Each number is 128 + 24 x the weight over its row's rms, rounded and kept within 0 to 255. Layers, rows and columns count from 0. Numbers have three digits each. The size before them is the row's rms in percent of the matrix's.

# layer 7 attention query, 128x128, rms 0.279, rows 0-21,32-53,64-85,96-117, columns 0-127
119:082122215144146132094139125092126138093155160097174120122132147140133115105115124157134117192106116100140131135125075145137121122146132141122162121140136117134091150157111113130116097119118125172165114122130171141125098086125103126116130082138141146114063128108085111131078096141127117130102109119133145158126131135110146177162144139109137135153118160130146134142142162131129084154142
098:135137112171192149171146118133157141142152123175111089104128121156123069131138116059125133091147129176111135122098142072106133133134098110114100133140119110121142156102120131116154136150120111141111144157110119111127147132137157125090100183127142129168139131122153145114112115109127151150155171118154146078108147113136119148074160123172148098116109109110127085132088139121128130140126
092:123127145133126118095112106119104150145109115137131130126141150134136108157142149135107134139140144116163117123139126094124111134149143119121121126114081156091113082105109179121162172129138153121155104143117175116116084153131131134135133058156095085131138085109165118089142131142092147083147093115157163097125157161131133143186102084126150101087101146123136118154171107118144131089156
099:102171119171152145098139125132155113135135113152109123169112132151142119156125160119109151149121101179144105129127173133082120136127155137133099142110067150161105105142132128131113111123142120134128113116118159115109116139183171122111143148143090119129126095097144149112091107104102142139132097097178096087122157125082123128159153137153148105112117173083122109159122112135159100073154
106:133109089085150118092138119114139112133143136115151188180118152149165146173128151165107150114138125073117102110123154136115134153131183087138130123143133200130128091122143127101108095118171163149123081115094123145151122115163111125155106144144106152088128087092120099131200147147107125132111142139104117133115133139141127129101132136111138105118127140099158153135116102118102137122134
101:152102159109082101136138131099121110131132120104154149129151154151176128107153123153152122146130147109154121119144086127129153113129160136106162114143169121110088086120139123163087128099155126161145142140103120155144104094103098127143151125140154145094114130106115082120097113130148109135092076121161137173120134155083147143119111190097124124160117137134135188173153132107118091146139
127:107110161112097128125150133085144136097131134115132135143131146149139160101140139154124118150152143076157104096149074128110125110121134117076182099147172161117097106144139143153102113108165158161137136149097133155173135092134124152134144117138169152100116109100137066136101104113106136123102124134119125189107137183136140114106143124082144119152129128135156173168138150120108130132133
079:152101175097119120130105121138152100133159108118152125145134122173113105085138092130129130141132114095160148149154134078149111136140139125123110138111172165128129103155126151099071137121134114162076114171113162156177093102133178119125143151152119129120133097142096125102144159121127133105098097065170128094126104104170112145136102160109109113136094143140121120128113138121129107168144
093:097109132160129137135112129144120093106078141109156132150105156159120103150115130107108138153140184154096101145123172124116131104130154133116105136092168174137108141167167143115134182116118179127127124120103141150139109115082165119186137113133107179135127118104133131084122127123101122082093118095178130115128122128109135121097106144167136125146133139120100095154141097118137160105087
089:136116110143120099146129181120067127154132150149116112131086125124133156178122135135148111135111109135094148142137156067126101098101141178135104112163120132145161155122091095164101141128167115109102108095138130130112131126134113126153156127133153142143122162125165101110204135079105138140138121100091138109134127136123119114101094121105124118171136160125080084127155162116123117100120
090:114104146132105104151118176137103096133116101135144099149106145155159134196103124119158121142136142145053149120131175111103087088088124160126114135094110115126149176149160134116145143123137157158165129091115136124100133088085108116160148124133118129142139141112117147106141139123088121138092129123149117140122104125166155157139087112106098149129126123201155124108148121119101133106144
103:105088151158162143107138109114150080110122140135110146156145161146122153103130123143126148126107160087141138098135084144130129128104114120115157123090139139149083161134198150122157108113110191122156097140089166135137135091119142113155137143117119167126129092098132127158085150168082106088105135129146116176131127165131135117127132106123137151123116118126120189120110135123144118161092
098:144097145112121097113138072124166110120132136176187111165123118191125090150159136125104136113110128117208126113085112118145109129137115124139147143100178152118161127145108136100117091119124098129135171105123108112176083125115113127112112143116126149118125123128100162125110130140164143133099124132117167173127149098138134133128148154137162113080136136136092098120104111141141101138087
094:128139138138150089049136094133115118141137132182105169118116154129125143094103137125103144128164129113138138117126110126159116124124107143126134119164111129144095160103133145176103116102135130088177066097150155129126158117155136128148153152119092103136145156107160121097099144115129133116124135171132173148147123125107124086086127171091157145187111125102129157140122146110087122112115
091:095167128138132125165106144105099119123123142102092158108096136115146125168148148135128122165116090100128130160145114124098102152184161161155136100145055121138128156134088124100151106147149103090169127111107133188133169144154143128130151097130146123127146168142101099142148131129142122143109131112084107147095113157131129140097117156108116131125142120124132079132137141125109138054113
094:105139151160117070127123163138117134140088136072120144106106114135140132155133124129132140191149108123132181162098115086113163097121105140093117134128137156126140142126069108107135122142103132114114135157149127174138147169135110126075095105138114115196120117164141113098138096136173117113140135103141129133104119114162135122111131109087123119074149181151124139115129153114145139134118
088:117132187114142120156130143115171120122103166124195135088146120140127097103108118113141127139112177131122135117134133149123086105146088125168143125122146118094145147108123096122103147112165136120170133141088132154116112098102160135134135135112126179136128176111130151132099153129125106148119090151121107137128117158129154148076154142113120067064112150149137108146138119111081119169109
101:120142177103161131133137139128104133115115120171147128082118139118144084110076131116112118143136150130147118133117117114113159111132130121073118129108147115145127123084156161124097118124144106111136103169156156133178169134129107128141139064137123114151153100139198162134097126109150139082103133143111147127141136112089127172161119094094141119068146167147139113155154152117144108108133
085:133133080083152116146143107146122152174143150151126102104123114127113127132151137120118137119137108166155116143117155093131106105126129124117105132156076131114136136056128153109161108122115101122067105110158122139127124161131096139158160159123124084121137170134157118093140157107119146137150091137090165107137153116131095094130091135149157094144120081138109077082144122133130140137175
102:154105087155137162127097162143083111132132133140151165091131118105116138121137110115135123128137147162141099129146162115159156142104128142128097126087093109109107110106125140089144108126143099125127187134155150117110143140087146130144134121136111091118168146129139169092114138100141105088121072080158176087140123141137125130126124117202148140148098108155106130159159107129145144085123
083:138103122166091112145119155107152113101119110157125198150121123150112152120114154094115098141105092177090098138128148142153116115181133115154139133095129155128116117123102102121138108117178154091121098117170104131139157125130126120111107159131145129086134112173131134131110129125104103153085149156117127147134132150116111116082167142174160109122137126118121115116087160132068167165110
101:138127154093106099099143143137114123137087105141110127108143135094112172150107113145128130144123176087132124106150096136170121110089148099120139122133154152091120149147165136121098129107149110124130091170157164174154138132143141124165180139124114151109101152093107109098191147120152129095121142175137114142123123143132128137089117134111125141148063138151142128171097136104111143171159
115:121125124139126108120118096165121119118073136133135124101102153116158095151143157139122143134110122167096107115126159156142167150126100112156120155125092134118158146085110116122128135092143195139151117113136092128112114138124129121153136097096089120121115121162159173091147113154133133106114141177119122146133160062144150154118166094117126112056155107150084154085142115131140126128114
117:124093119151121167138131152126133160115152090092096146164169123169113173143109100136141116139091118090133107122129137132145126100124102090119155125119156186143080142150145107131168074121154113155099125127152131109178106126117115121149167174133120151125114142122107112149127149105119125083113122090158101085123098157159124168127118140158117140174108100105145104161118147114125124164131
080:163132185128122104098112065128171117157136119158147109125127177144121129159133127159112127129159166098162110113159092153127165104104128131142142121128127141101121145133215124135102099108119141110158083121082121124136089134139104139142108116092139117161143127116166138147124125144135131104137158134130147141121139155101116125127134147114117161095106147139128176156125156113054116152110
073:167149061151141145140129130165127118140129134112160092151140123158130085158171111120168156111122166135132156130109108121119118142127125146112132146169137131117143127051090086148153142143099168112149113119144102107160118140111118122112116096138130124129147109143140110090112106138122109127149094122111153092134119114161115074171156111114123103100177101110120107090152103170126157128091
106:086148168149122115119148137120115138126146164142113119152102110151081141110128142150075129129120084152162134095128114096137148145121135154106136121096109082137132107123087124157104139127136117135114130199122147134093172136151159120123139166125147141107136129126134166155121106084155105173146086129115132155097138154100132114116140067161165077114106157137108150119079140126143153125148
135:140128101145126115135112117152123111151109138158134078118114173103151123150123142123137142105122130166151110108144144199143170169113132135150129164080124132122171101111118107093135140102100154110144132089111147101104108103113149111093097104104084115105124084131137192074117127154134138119116105133155135138156143100129143101161148124130146135082155129142104141100130076120172150128131
135:088132119109146129128109108134129117137086142151145101140148150088139097118113138093117126102129127168175089117136133167147150180132119129141110147107113122099138084122146101131133132096125149088153107155128170101105086098093133117110133106123082116099132106126130202090099158154173151107112119156128150141162156099148147130175141107132175104150138135128128140143118077120159134128125
081:129087133165123105106104164117092117156157129160149119111089139116141145139123112121110128127131175173121131120121157159131171155143138118139119141112137127116129118126163129101144157122127120096143144070104168104146105122070143128200137096139095100097125101120139163058116125127131141096111084128155136144133133074171128104169109105134130138110136083131130098122145099140131148143129
087:126103117202104117123136141114168107170119095104116163118143119141142137149148121160155134115157141152133110104123109141152178136139123144157115134084121118107114138118132138192161133119110154116112090121135139216112131148132125131114113137117102130106122118093115144086105142177100132145140089095122164127121110137133126084128133104154120097110070083133096146140133134144109123159159
100:114130106136123123135137119168102115137129120118107114134132158119135117121154122167149130137112049127122132106123193109154165098082126131139141133104103092109167158095086095168123103135107173158130134115122129128097138164127104121091114120090113123184124128146138130080164108131135105135162153160138111116142142075172123109110156137158115131093151078129086120109132138139120149147138
083:115146123122177115134132118115136092125150154134150116093138160139128161142132160101079139138118123112101126123110115152127076096144170104174134117135137136164127171151109108105114130109146122113161110139097101123109143109106110133152151151109156132139128173137115102149076154139096101149109139159120104165137157128083153157070147109090114132160192125099124137164081143108115094129127
099:136146160123110139146112096122103145122099144162114142100156124079115136111105097091146136167120104171113110141144148159146142122152097121119122149168104090163143108152159132187140144135129169116136104115181103094121137139133107117107124106129100120103129133167126146104126129146174136137152089101124137114128129076106128074136137135188141132168129101123123081105154102148180115111119
079:115125108189111132111122174145164129140096113120136106127153099145117112154149115122196123112099167191143136136116112105149112145134160117128100141120126101147118089117118140078131119120144137166135129149142089125132130116132147110112126094151128095101188122172136141085103136150100125122104075123149126136115144124166125106174164070134116062132137120113140129163111131141126130146128
096:115137070163153155142124171125118153145152089107080112137147129127145128161132116156192138144133102139093145162140152141134136061083131142149108124140076109131142187104105115124139141134107137176091141117139115139125125135112097128124156147106142137154098153113120129103140101141099117152136136111068127120118108123146125140084108157145082149156130076158128132134155138118107149120148
088:118132133125094113162123127097086124112170099131109110081160143159121220124112131109120112134133126108092135144149129125144071134161163121164129111122139160159138136141079118124148110124175152144168129121144115136131162106133138134134150139115173118102146157126103105154166139116097107131127083102110097131125109147121136137067135109130129107136135079100178118135134165108114151137122
087:124118153113119115158125129130164075109080103132158167131136152133119132128105140147114144103165172132107125124129096139171172146129147121132146142123175158121117116120160158118123183121144162159116148148130128108147109108125155124120112105118123075098172063118151150109095135137111119057111066109157152109126101124129136096097157131151158135101099108147100138137132124128102122112128
075:108149189141167166120134147142143144094130159129128118122161126096123076102111145144126113143124170116175092128143117156096134119152128109123082136131110145124107139143187097148112088105150144123142102121171114071146119135152112125110131154108177165131091151135104178147125119137140132127124134111147110080126126136097160146116156149091130105159114150100131151157096126095110144099157
082:123118088138135166103154130121108122116147121107119132104112137152136110165165114154132145111107126126132101115103147139137188137071134107143134133088136130091125128114087101150133138129128148137134133121127098119068165124150131120101111179121132145105126136088125121178136121134089134149123123082126077114109143122095127133155160099203167151145129125092077189116129130159155135116131
095:130095175157148109160119134148117104104121111139128160110113147151126138117114129158093116130088079127128136130107139161151115100091100138126161132112180095103146160131116153089134146119094159098104169071092124121121101142127155129087111149123106083169127130136168129101152113126080149130138129108152131146133132099176143134117130077126136166120105122119086149103151123129118156176149
080:133102097172135144123119134141123161135133127095124089137165157134154155165154126129166161130134147083134115134130170156153169145095126113114069127105130140131086161136121129146156141125095121152094127134165097086107136097098128129137130118099097110142107141105106140104104120160083142105114124124137113113123129081131136125114156149192093190145132099130101180161153138132111123107118
102:138137125112090092115114122126134078100087134147160144094158126127123107103093140102128116109111178123185102135129074152161104118173106127143151131108147144094143127119152134160106103106138154117170129158130112134113160157156122139120138183122131115131137106137149147124105132142128111142069096159090157167132133160117152133083142116128163118081130174113089156118143151137132097134117
076:116128158115107142148108094107139080110110087107117133135127129146114112138103164120125108112135152099137105114131164162144096103134129115133143126109166219153128148193166143094111108115131105101143140147130148113146133149117130135111124156105122140108145161101129114164138166135096139122118120108107108132123111175130136168088124130125164146113109207115088165090159130123114136154144
137:078140122128134153090112093127144107093128129203156112110121146123136093107089150112147124123089123140135091131134128159104098154133122113155176146077143118157146156150163113166183109117107115098138135077127116132122085103089137132097114123110117111124144128153123157117135122145126106135138116163140143144156126090147138099139119149145110144161166100102168101159149076144142134142098
094:155112131148124124170101122158174157124186119102111135142114139126126156130178127123161132159164117110102134129124184139110131085118171131136126136151102176106151121096123138096097169099158144167084140117129128115109090112143117115164134129097116104139104119129136126113148134145100129100117148133131128094080129136146112132155165120163123126051114119114102148073111160128115125159147
080:087081132111170136135138088135137128127138096131116138161118169144110152166128138131167123089112151108134128121129105143113123145097138122160129133157137145095157120124174130111091146122109098081142105133093161152147124065131130129211093113116121176139114082091132126119115133122116155102134149129137152118153132078108115162162103106104135125137109100145153149160140102132142150172123
085:157127173106083060112140126120114139115093171110120132074169140132120175090135121121128142134118094099127131133132122093158142085117140101112150110124166155064128153107128143147141138120109141110140142158120102134135146145177115144087134153113148127182099120142145098159140166105137141160123146165107147118139146099108138116106118155118131129156151080123129137135120174125081128155135
123:113167119116114106110145140135115109121106139167115135119135084060096117095102129170090111134113120129103124105153080132146114115177129115126133118131106057167122158168106117169109139125123118150128141157161104175081141158126110132092147107131134128112141174142156115154159112091154124162141093107132139132128138156116147135095107134161113129175125139101114138168103152141130121138092
150:135122103133113171108105096111150140120147134195133104142137153129130105085131138137127094145091099118143081146136140169098113139140115106128157127124110151135113140110157112152192092131122135121120154089154092098144094120135133147083107145080161069135142160150130157141115143134105101159160097141130144135137150094147135092129145154153113126132147089101149099134153089147133144157165
123:127129158150112148069110106118154131082132102167123091117145155146115111109107143127100105146102133114147068125155128170118118129162147122154173142089125123127149156138173114150200088107118153118143140078156109101137072128113159142076112134080130123130110132131139169118097146160106118112109106144128132155131141086140155119120120147141132144138141151105145143138152098142139142161133
088:156138106123104090089144118141105086171107137155104120106145106089135134093121113102103143155146117132110121143136125157151161153163068140136101139131152097163128121182128083168132121134128118100139097105152155158128122138101109123101127147134102135099143141152091135135139150126178170131123144136130108133155116137105123099113103140151081210144113108087107140117134111141148106097100
097:102134152117109133104135121119155110126163123092120116128136104190102136097089130119145127158137140115181124109121145125117088070107117112146106125093130170132134140110122144099108114122140122183098144141116152118190151149114163131132143225134133120128109137119135104102125123133117113136122077093176107111117141146101135105117144169086119099156095148121140158162129142114118135109110
081:151142183145128114094118109105161133104132092190110122095128112139092096127097142110102108130157114123095101134159142145142109130157134115140128099132113155122123139127147149049148112139138100097125159118118138119128101193155179133128134145112141115108130143115122153163129124104113113117112142133161119161111149160103147142116088133124131106135114212123173119176101129118110133108131
090:122140069138083150147152089129133113122138088142112094095135078122108114131143133137106106082176143146171095101142170146155159117135136109112124134111155128141105116124130137088090130120144142158142118156145106139155168102153119126124123155132144141088152136134141159110131132144133112114103113121131155129100152140127147115135166169194128055100087117079134167133133130163125124125121
086:136153135156141117171142181119120142127100145087073144130136112096171192109116122131133139143140121164085161164111171125136165113122128131116110133163120124131123130105116124101097140121122132130120125181142149144127129129100151121104156112152164127134095114160093101091148151106077135107124069093115139095132120110138133110117120114131113107135106151071094165138102183124153139120127
080:110105118059108167166147101138140161097124150140140168185113138121150086108149129171121128110116176096118146120129076113133162147147144102070151132160124149136118116079102134161115159125135114114133140171129103140132131126133126121150127087126158135116142106163088128181177159123112157121116168126117125123100120122090134136140142118122128120107101092132119131131125138149101089169120
089:129146132179127164156128082118143066129104131090155102128129132124147108161136128121101104131151143139103112109140167140145134080177155123125138111174133108073130103169115100100098135109158093153152092135137181149125136092139127140117108120130110159105131137119073115134157128146185155143122135126094118122156159133104131157154141144110140104110111147115139141109131111122167107127074
086:110134079161135149156106109119109157138174146128084100148126112164163137144128144129163118100104182127135121142122107132120113148117131154128104111152077137134148116078136085127110123118137136089099092140149117162197131099116112153168102127128151142129135141091130094118129126117094140119149179092094147109133142156110124127134116143116088125149146162163184103098148151119144155100120
102:156151149139091066116124144136126142176132119102131121148132123101111154149138131154124115128157069111117166130149121117102122132152089140134124124158098093157149173145096125170136161133097125111118153099134106149143126169139126123085113094117154099171146148133142117139140105119138125155153147140180142108115130122191106123092099150058109141134106110123159121094107144104085137125136
100:130140057150139155111119153136085134120156109158089119100140113108123137086136115151120140148131090170104124128102174142142102138185164150138129132108064075135124105116074152132159138135108130152114142132139143160122126145165131126114134134147096091096130117133156129129150136131134124141142114093093129092141145133134124148164139145174128107109140088086120077118148103144151132087150
094:114091167119146152148150088132112121102091115129145123114155147131132087117137127120120114142119178080174109129124123156143119146167151120099184122133189153111141132157173128118095094126150114108150182134120107142150131093134131139137101106116142144123131124124097157138134134135136145091092155113082159170133144113081131146072148125106139099117104143143135185151127124130089134147157
085:098101102119133160174125097118127174150128146079150144119143139168135139130151117117145148108136189113128141111129130121133176135111129155138140121122128117097129124125110132181115131123164135109167117189129136130131129058148104126147134098132153181081110112121111081167165153149110135137122139122095117092122112126116119091136156119168110138085132088119095143131144124116158132086094
088:108109125124136149155120166122099076113138122135103118137136108114122156140081117144141129139147151155082129122109205138156118121132159152142108127121104115127141080149072076115165121116145162145129056144154149140145169139121141124140154156148104134102122130136133143153163164118144105126142073089127119103153121157114145100155126123154122086142148098125146082104133118137120134093114
096:141134077164134094144120135126097181161185118137104104135113120159126171129125123084107152113113061162074130146147190134106152114137126130119116133101141165156094130155130161081142152142121135099112158111121129071089110134124114120136132121128147115131142151152100125144133144101095121164132148140141091107125140105151110097142123144136119119140145089098132089116122095127127164096128
084:128146154106128126073123143119126081108090112129107181127123153130145106117091152146104128151098148100155132153119105160155135113133104137119120111117137142105128135169180144099130109119109087116148082132143183164117128147157167145113096161124086095105131105124118106132114154151110118113115146130171126138168130145105136138112103084068113156137108183157138151161134092125136124146106
125:130157114118146126136105127142170091113086094145190100150127134154132069120128132145162160132139175124126134137136108160137139115112107124146103138129126117101139125157137090119100133110141195109153135104134122129167112148131130129118120126101097130102130118149154156110076111193153131141125178161095121115139163144119118085159139142114124181103141131096147108090128113105091130130083
154:131121160132124146124138081156137150150103161141182135160144122101100107133125122142119137137076183152177119155127098166108135153126128080114133159128159133114116079119142115102145113134101143160131121127113099083171113096091127112112116091143099137104109094171115190081130142148125139117094104139122125133132134091122126109162147144129128087136151149119157126110130086164126116137095
106:120136068143146143088103100137100147152084067133130063095151137115122119149104103078119119126143098151106090117148160166153152106161118160145103128135112119158135127188170128071148083136164171115153099134126136094118155121139150135123110141112112148126125111149138192126111133124131128115140163132131121137167123126130126124145104084117136141108126149135141158120115118102119148132132
115:114128091120093117095114170123139139126139122123101149089152083130144107092144118118109114110153107120158141136127102066163134148139133114122140130106117149153115115102068194127128133133112099128112150157143101145149143150132143121128155127157101185131157116115107119141123115130138109129111176122091114111087113159199131137159156096159162118098078134143144156152130161121140153127161
128:088112144136116123119157120136140084091126076090062125124125140125149126147134144146163128086157111107092144086130104100144105131150166158132124118104161127148124163139125145119082132121130105132137088145129174188109164124114152124167151139136135143147138108080095082152167135133107124101100118102142108149121107141145136165112106133104118146110131169153113162141120165131150106087126
133:121127102103130106135106146134108097121085075104071100141134150101149158154088120140181117127156114120111138140153149130172138107106137177127105100120121107117170115155135118110125102110144134122157086103161151134120154149143128144152154148110094174155139139109138117127134139133133140107146174130122116118162126162159134122099090119116127185139143100149077120121139156080156162113082
159:133140146119113106123099139087124119125144082114097136121147142111149144127119157113183100136170110110107143114142123099162091108137129180161131089134084159106178167109142127115109118102153120110113081147134162175114137134148131157143113126109118106136160174089135075146121164139151115112168157124141140119118130149162126141102131136113109148117089101137102141120122174081135146131179
100:153113065146128187130124138135137152137129161152145132121104115089143120159139126140127158121138123160128118140134169116119121145149111143145099138127114094086120093132159115155131134128131128131127131119116152118151130141153136134111125148140153126095061133134094156091095106149124117145126157150136107105126129121113118132172120212138112144120178151076145095098146081122088128060097
112:104104075151130140117141124112148078122112148100124105076160132137131142172114138131141137113145162132116079134144129171139126089164120110138150131107126165124111117087194156078133075121139135143108109156090104137116159110150122133147122175136156126107138147115080144132125131128071124188102126155099135137100128166130104139128145158119111102114113112140145173132133121143137108154143
101:114116151093110151124110079157081170120133121120164114111138135131122079123148107165122129147104156119180113147144174175124127118101095125139106143089154113103161117148137119150119092116123130144136137131177117137113068107124120137090122132100092155112094129141116158106172121164133138093127088119118130156146130110144129158116138184155098149133142131120102114111175091140150112166103
104:099139116140119082097125138127133126110122129177129159096139149144093121108083129099089142165157109125138114151140116122168105130177155101101141129143160193105117131161134143134156140124120091156123118144126142075101125134112121131152154112127102170131074118139121152165095143102152119130113131164102097165130131094091140141103127164138152126162175140081142139167142136121116115110091
097:116162153076104165123155114119097122087161134175176141111124115127121120106150144141091126083164103110127140128110125102132089157179100134115131127106201094141152118154117102119090124136130124140116156123120142130087147118176128133115103128144122110104151129114092130162156148128130102121118107120108167130112135142092151184150112142102155120098106171127131165117144121150106089115161
112:183106074122140128123114165142164131166150110105120125105099115110132115152132116106171114122155162122108151147127137096112130083157112138126105124124104189115125147105116119090145169125147105140067143133155146140130136159119100132144118177122131092166132126135104137093154114125160141163129137077155105122118083141177115145093110135093103117146116161116144120137146135114126134180169
115:078118148104091090120122155118126121133087098118093170108137118127124140151113142101174105126122123129055122136136131118182142098152098132151122124098148165141182132183140097161111121136146134153098099146122131149098158122107101128149124163124100168130133118150144144172158138093074132143129127097138072112123113105149140136072129122141131157145111116116104131135129162120148143141118
102:172149123113140135138124164119095147156127142114168125110126132132131134168116098127160146127124147111109111148139135168135132146093123151131107134143105125075124131152110111092193112119122150100167138123180134128107160101094107124164134114115114138127108144123088162114151097176160139127127174132115116114140114124156136145104063094100080141177122109139181114152104092108098129125155
103:134136176144140110130119132146158122105159146113133150109130124107135053158122112127117143163118108138163153112121101151116123105123117131091167147178130116118132131080070140158156161141114114131122176115134085102136105156116138117161108091143094132146135127178169148109125087152156146155124108102126103139112113070145119102166131103112118109156121102161127084095148107134136127155132
117:147142106099113128131132155110127145127134161113100108098143127146150179113105164096136102104115132116104104156134095150071101119090120103153146123100105138148139157120189143165134133116142129122173103135106110085124162107115135138123153177119155089135127138141120107159100142118097090116127058147103096135128126122093142152126166103119132144133125169083123185124122149146144151135105
088:136160112165138118177149136123136088110149153157110146110157122081085169151154144118107122122125127115112140117117119091132146125085138152141094112137105123124146142100096111154138079126107134090155117131147148124128169084163145129126122167132162119150128143102102134156149127122121150200150104118158143096147143164143119131113082095088088129132110118108160086080117141135141109170130
125:146154128165161153116152146124125116115107107100078134117163114122128175122118113129162109111144099148129125128113123121101111113146128140126059123124117087179135117154132156165124117141126126146120072139136135147169179126176135131111125152143132144180173116136138131142128145139094127144135095077134106058112132149132133104135114158091119093129127103130176109140132136114107140064139
092:151138122108107135147125097139107147106161153158089140094136138108112118149130133153119115143076115129141076125151157105102115179136182126149097113061123140091104125116177121100140115118131118102161111098146133153138131132130127134159115093115117151172170149127153134147151126165122130113105136138087116141105145133115123137118163182144105159124083168164118141150114144111129117130196
098:147110142121126123098131117140172095149068113113182151156117139134129112145123132103112144099146128105108156145099095155118169153106132105137161129108121181095120123148151148153156167135099117141174141132121112088145147082100091126138110145130078100114130112123133113132091161139131146144145092121139130083141103119159125121169134085143148166099094121108136165092130095146159146154100
108:134138077112110151137134136140107131123159125168169106082116128141132114108100133100135114092098090127128115147120146139144080124166141114137161138089146150187148167136136120150104149122151134079104144126151108084115132103074118120149158147118182099144114145127141148145145103117135107134123074130095149125127143131152126171082179149131139150096132099102080131107165126138123112137116
# layer 7 attention key, 32x128, rms 0.283, rows 0-20, columns 0-127
109:148117108149116137116140156080103142156161146126104127111111104158134146117123064112139127117110173114124132144093103105141099143134117134116110106183127100156109115118082129127088134159142087134125136147106154148116145121110130128148137132171126132147172136064114110144160144084110147160124129094136112105138111201094102159123133119140158115165130163122124087180129136144154098112148
095:114150133083137100099157144131088091082122139118085116138142127133158159130123121112121136071144110156149147099121119126149143139186163158111136140158128168128104074128136147161147160142107130150156135109136131131124105150133109130108129106170104092082172096102132114162123144131117114103150132096129122125137112191095119136157094075135165135111145113148118161154119107153149133095121
141:110142141107090122123094115116128107091127122134150117092153153106139120110104198130122081124135118104146082099182145133120133128122126117143161117092148178082145146108153111123163099071172145128149128121175097122136111114149178166112115144079116130121114158123120155135080133157129096132128122157102144152144170129151144113125135182131149116130130117130127155121124111103120157162115
096:104111106098112133134120092168123138145074150099098126118097094115149125082151115168133136142117108120193149154102127150126157129092113123137111120073117119130164129145137121115108136102107129078142104147158080124139115115146137126130116101117130121095133144168153109101136137174129161141136158126106113204132161112120110110122134129075112140142129160150098175100153138133177135137131
098:101128110099114151105104128096150124096133114149163119077163101141104122129107099125123100161064116119133091139139095154096046146164199106129171137123134128151115125153144153156153112130125105134121121097128124136129098108128119151147127115151148118106178126165140125147140135078108088092131089141115157177120152160139151140148124122131148125132133154116152094110135117124145115127150
166:085122145118104136116139103124134115065131147158140123083150140125115108091120149143093087130116098150163071105136129144113136126137154079144177142094147154110134124119147122129162112078149147124143142133140081098123081117127158138122130134100125098103123156141123163141099122135123089128113086153110156171139173118127163116118157156134147089145137161109131166169137112143130151158158
083:113118107094129130091145105140129075096139148151140130121117128165108135149137218133103114099110146119125145099087100130132111138181126109156132135107113132145129138111124107122116142106115194146162105111138116148170150117149140116121106117128127135133115131140083092108182107148133107149128131147097124161127144153144141141133158105095139089073147084151190106116135113170136144118119
081:119142097088152176148123162124169178068147094151106155120146123118088117098099105118134076120116154095090100168122109115108113123157133100156152144126122138141152134138140167133118116149111103130114140123161084115133159127153102127151148123113120096138131112148169116135139106113142100149119148123122156123137093092120105210116130090149098145161122134124175137164120148124132155129132
095:104122164090130109146142125155093136100093159106096092098122131127123135097113118127084106111152144112103169110099145122156187118130129125105146108182146111100129117090128133103098148139118141154179144173163142126161132122148151110153125093122097128139108143135125130113136144078175171136136151110102153136125135095170114156107113076103120144123130086159124149143115162156138141121090
107:102143142137166118179149141122112144132140088092077139122096146113143148104115124120148133109153170103086152137125145117143127132163150181089153090124112134142106137092118128142072178114124115101124128152148164166135183114131115134133140169135121145138084136087120085152117133130155140138153153093189140127119098164066120157135116117128107133128125145142113137131111145126118157105112
093:157108161106125150132103115121157147087125159136129138135111123143105141084167115131187146122088149150110137135122122119088164117107096091133199132136133161128107112126138137172131106136103161114112174108095095139185098132116124133132131137113122129147133076130103120091135116137105107121132131159119125108103132135169084091137136136136122164139135165105105134117112108167126110176187
100:143111107115109119084129143118142145124112125106143147128115097169166148144136112121129136146103089142139148154116170143106130101107137056154186134143177162129125119135107180094127098128126142134136139130095073119139106145125146127205123137149101142096099109149115140106145108100107121148098159143125074132117120075142108160152169127108102098123143134103150137155110116123117137154123
101:112162133126110134134140093122185150115098175119130134084178141120124138095089124126097144139152096148167106153156134139141118109124079129143124145163097087116098123141124139104153064129081151117167107115096102090124143136186150124104126107104130152140119136157133160141104134143165089143146108158117107135113170091115139094167152139121119150127163125119131111123131132117095132109166
092:098124137111146108143120098117109123110141117112092095132132111130137178146172131119159135105174129173081152133125149126143120154134159186097110098107140095076140105134108145098129173174125092160150102136124159137129133156125131149147122093160092136124121091096144083138135139121128142122141164096134106112115126162109147087136148091126126140109119172170123121134107118074156156101119
099:158143110141121116114100139124145125168143123137110137112159084110137148143143138130131104135155142103103116098176151065132114076108117193107102096141151141123136134115154125110094079120154091134090090137136148143142131151179114164133141162117126147146122160119143130145149187106121123134154155098159121089114126152128107142137092187125138148122089110109111129106150148091098129116110
087:076097120133117100146153100109118127116102161127113122131145124122148120140137108167123140146058148102180092116112135110158110121168138137131114140132105151111131137071126121115127088099154124086127102130162110160172128126110157121116144152129151135123106167170117131139114133151167127080079150145117163120105149136136156104132122159144112124189103142124111157088104159122094118170137
091:137115095138105148102155119114129187166147162107143100099132122131108158155122130112137117132152143147156117144104157103120113135103141154125128107115090126139136111111108101064146106117112103139104146149159095157171125111147141138130129118121117109125132160125108142101161140166114156169187145112122139080101151117142089085165154154163110107148125085118148055111123109132128155148158
091:138106172101135099130139116128154088138092112150130100148126186114161090096117103167141136102152117163150132113126125194135132144141113147086143155199128117108109083109133138145128154134113116137141126100140140087115079133120126125101100131138121121113146097105092137127147126106163154088143161148137154114158110099112143114130113145122135161162145124098136143142165098152142077097100
096:181146151107133080148109128142150147139107120140169138157117091117137100100161149121083128129119118172075096141148151140118173137076142198130137132149110130086119102135146166061119163118121119156130130148141111120110114116120137131125113128138116098104113145138075121114101125134153156119142155096137101107138130153134123119107131142165120158141113174117064123121151114106131160121142
085:107123114101127165148129143133151164137119103106127143136087094094112105131163129141124147082109116128074174116139124128149142166125169148139158115175119091136161110118109150161118126132116125171099149155132116155130116131208154140096124157111126149054152149124141100161130127149143133125151125077125087143109125134131121132112088151119152120128106111152106094111107080152129145139114
088:095135136108132114134150086114128146125151191147103097174097127190110105132138133123063124144132154139178108124128111086116100115109130152145145119143120112109141156108117101086101182126114130114133125150083115131171085127100157102120154115125140146152129130113133141150117131131167132107155138132117130129118145112046122130142165138171121095130161150075119139140120149145143126138139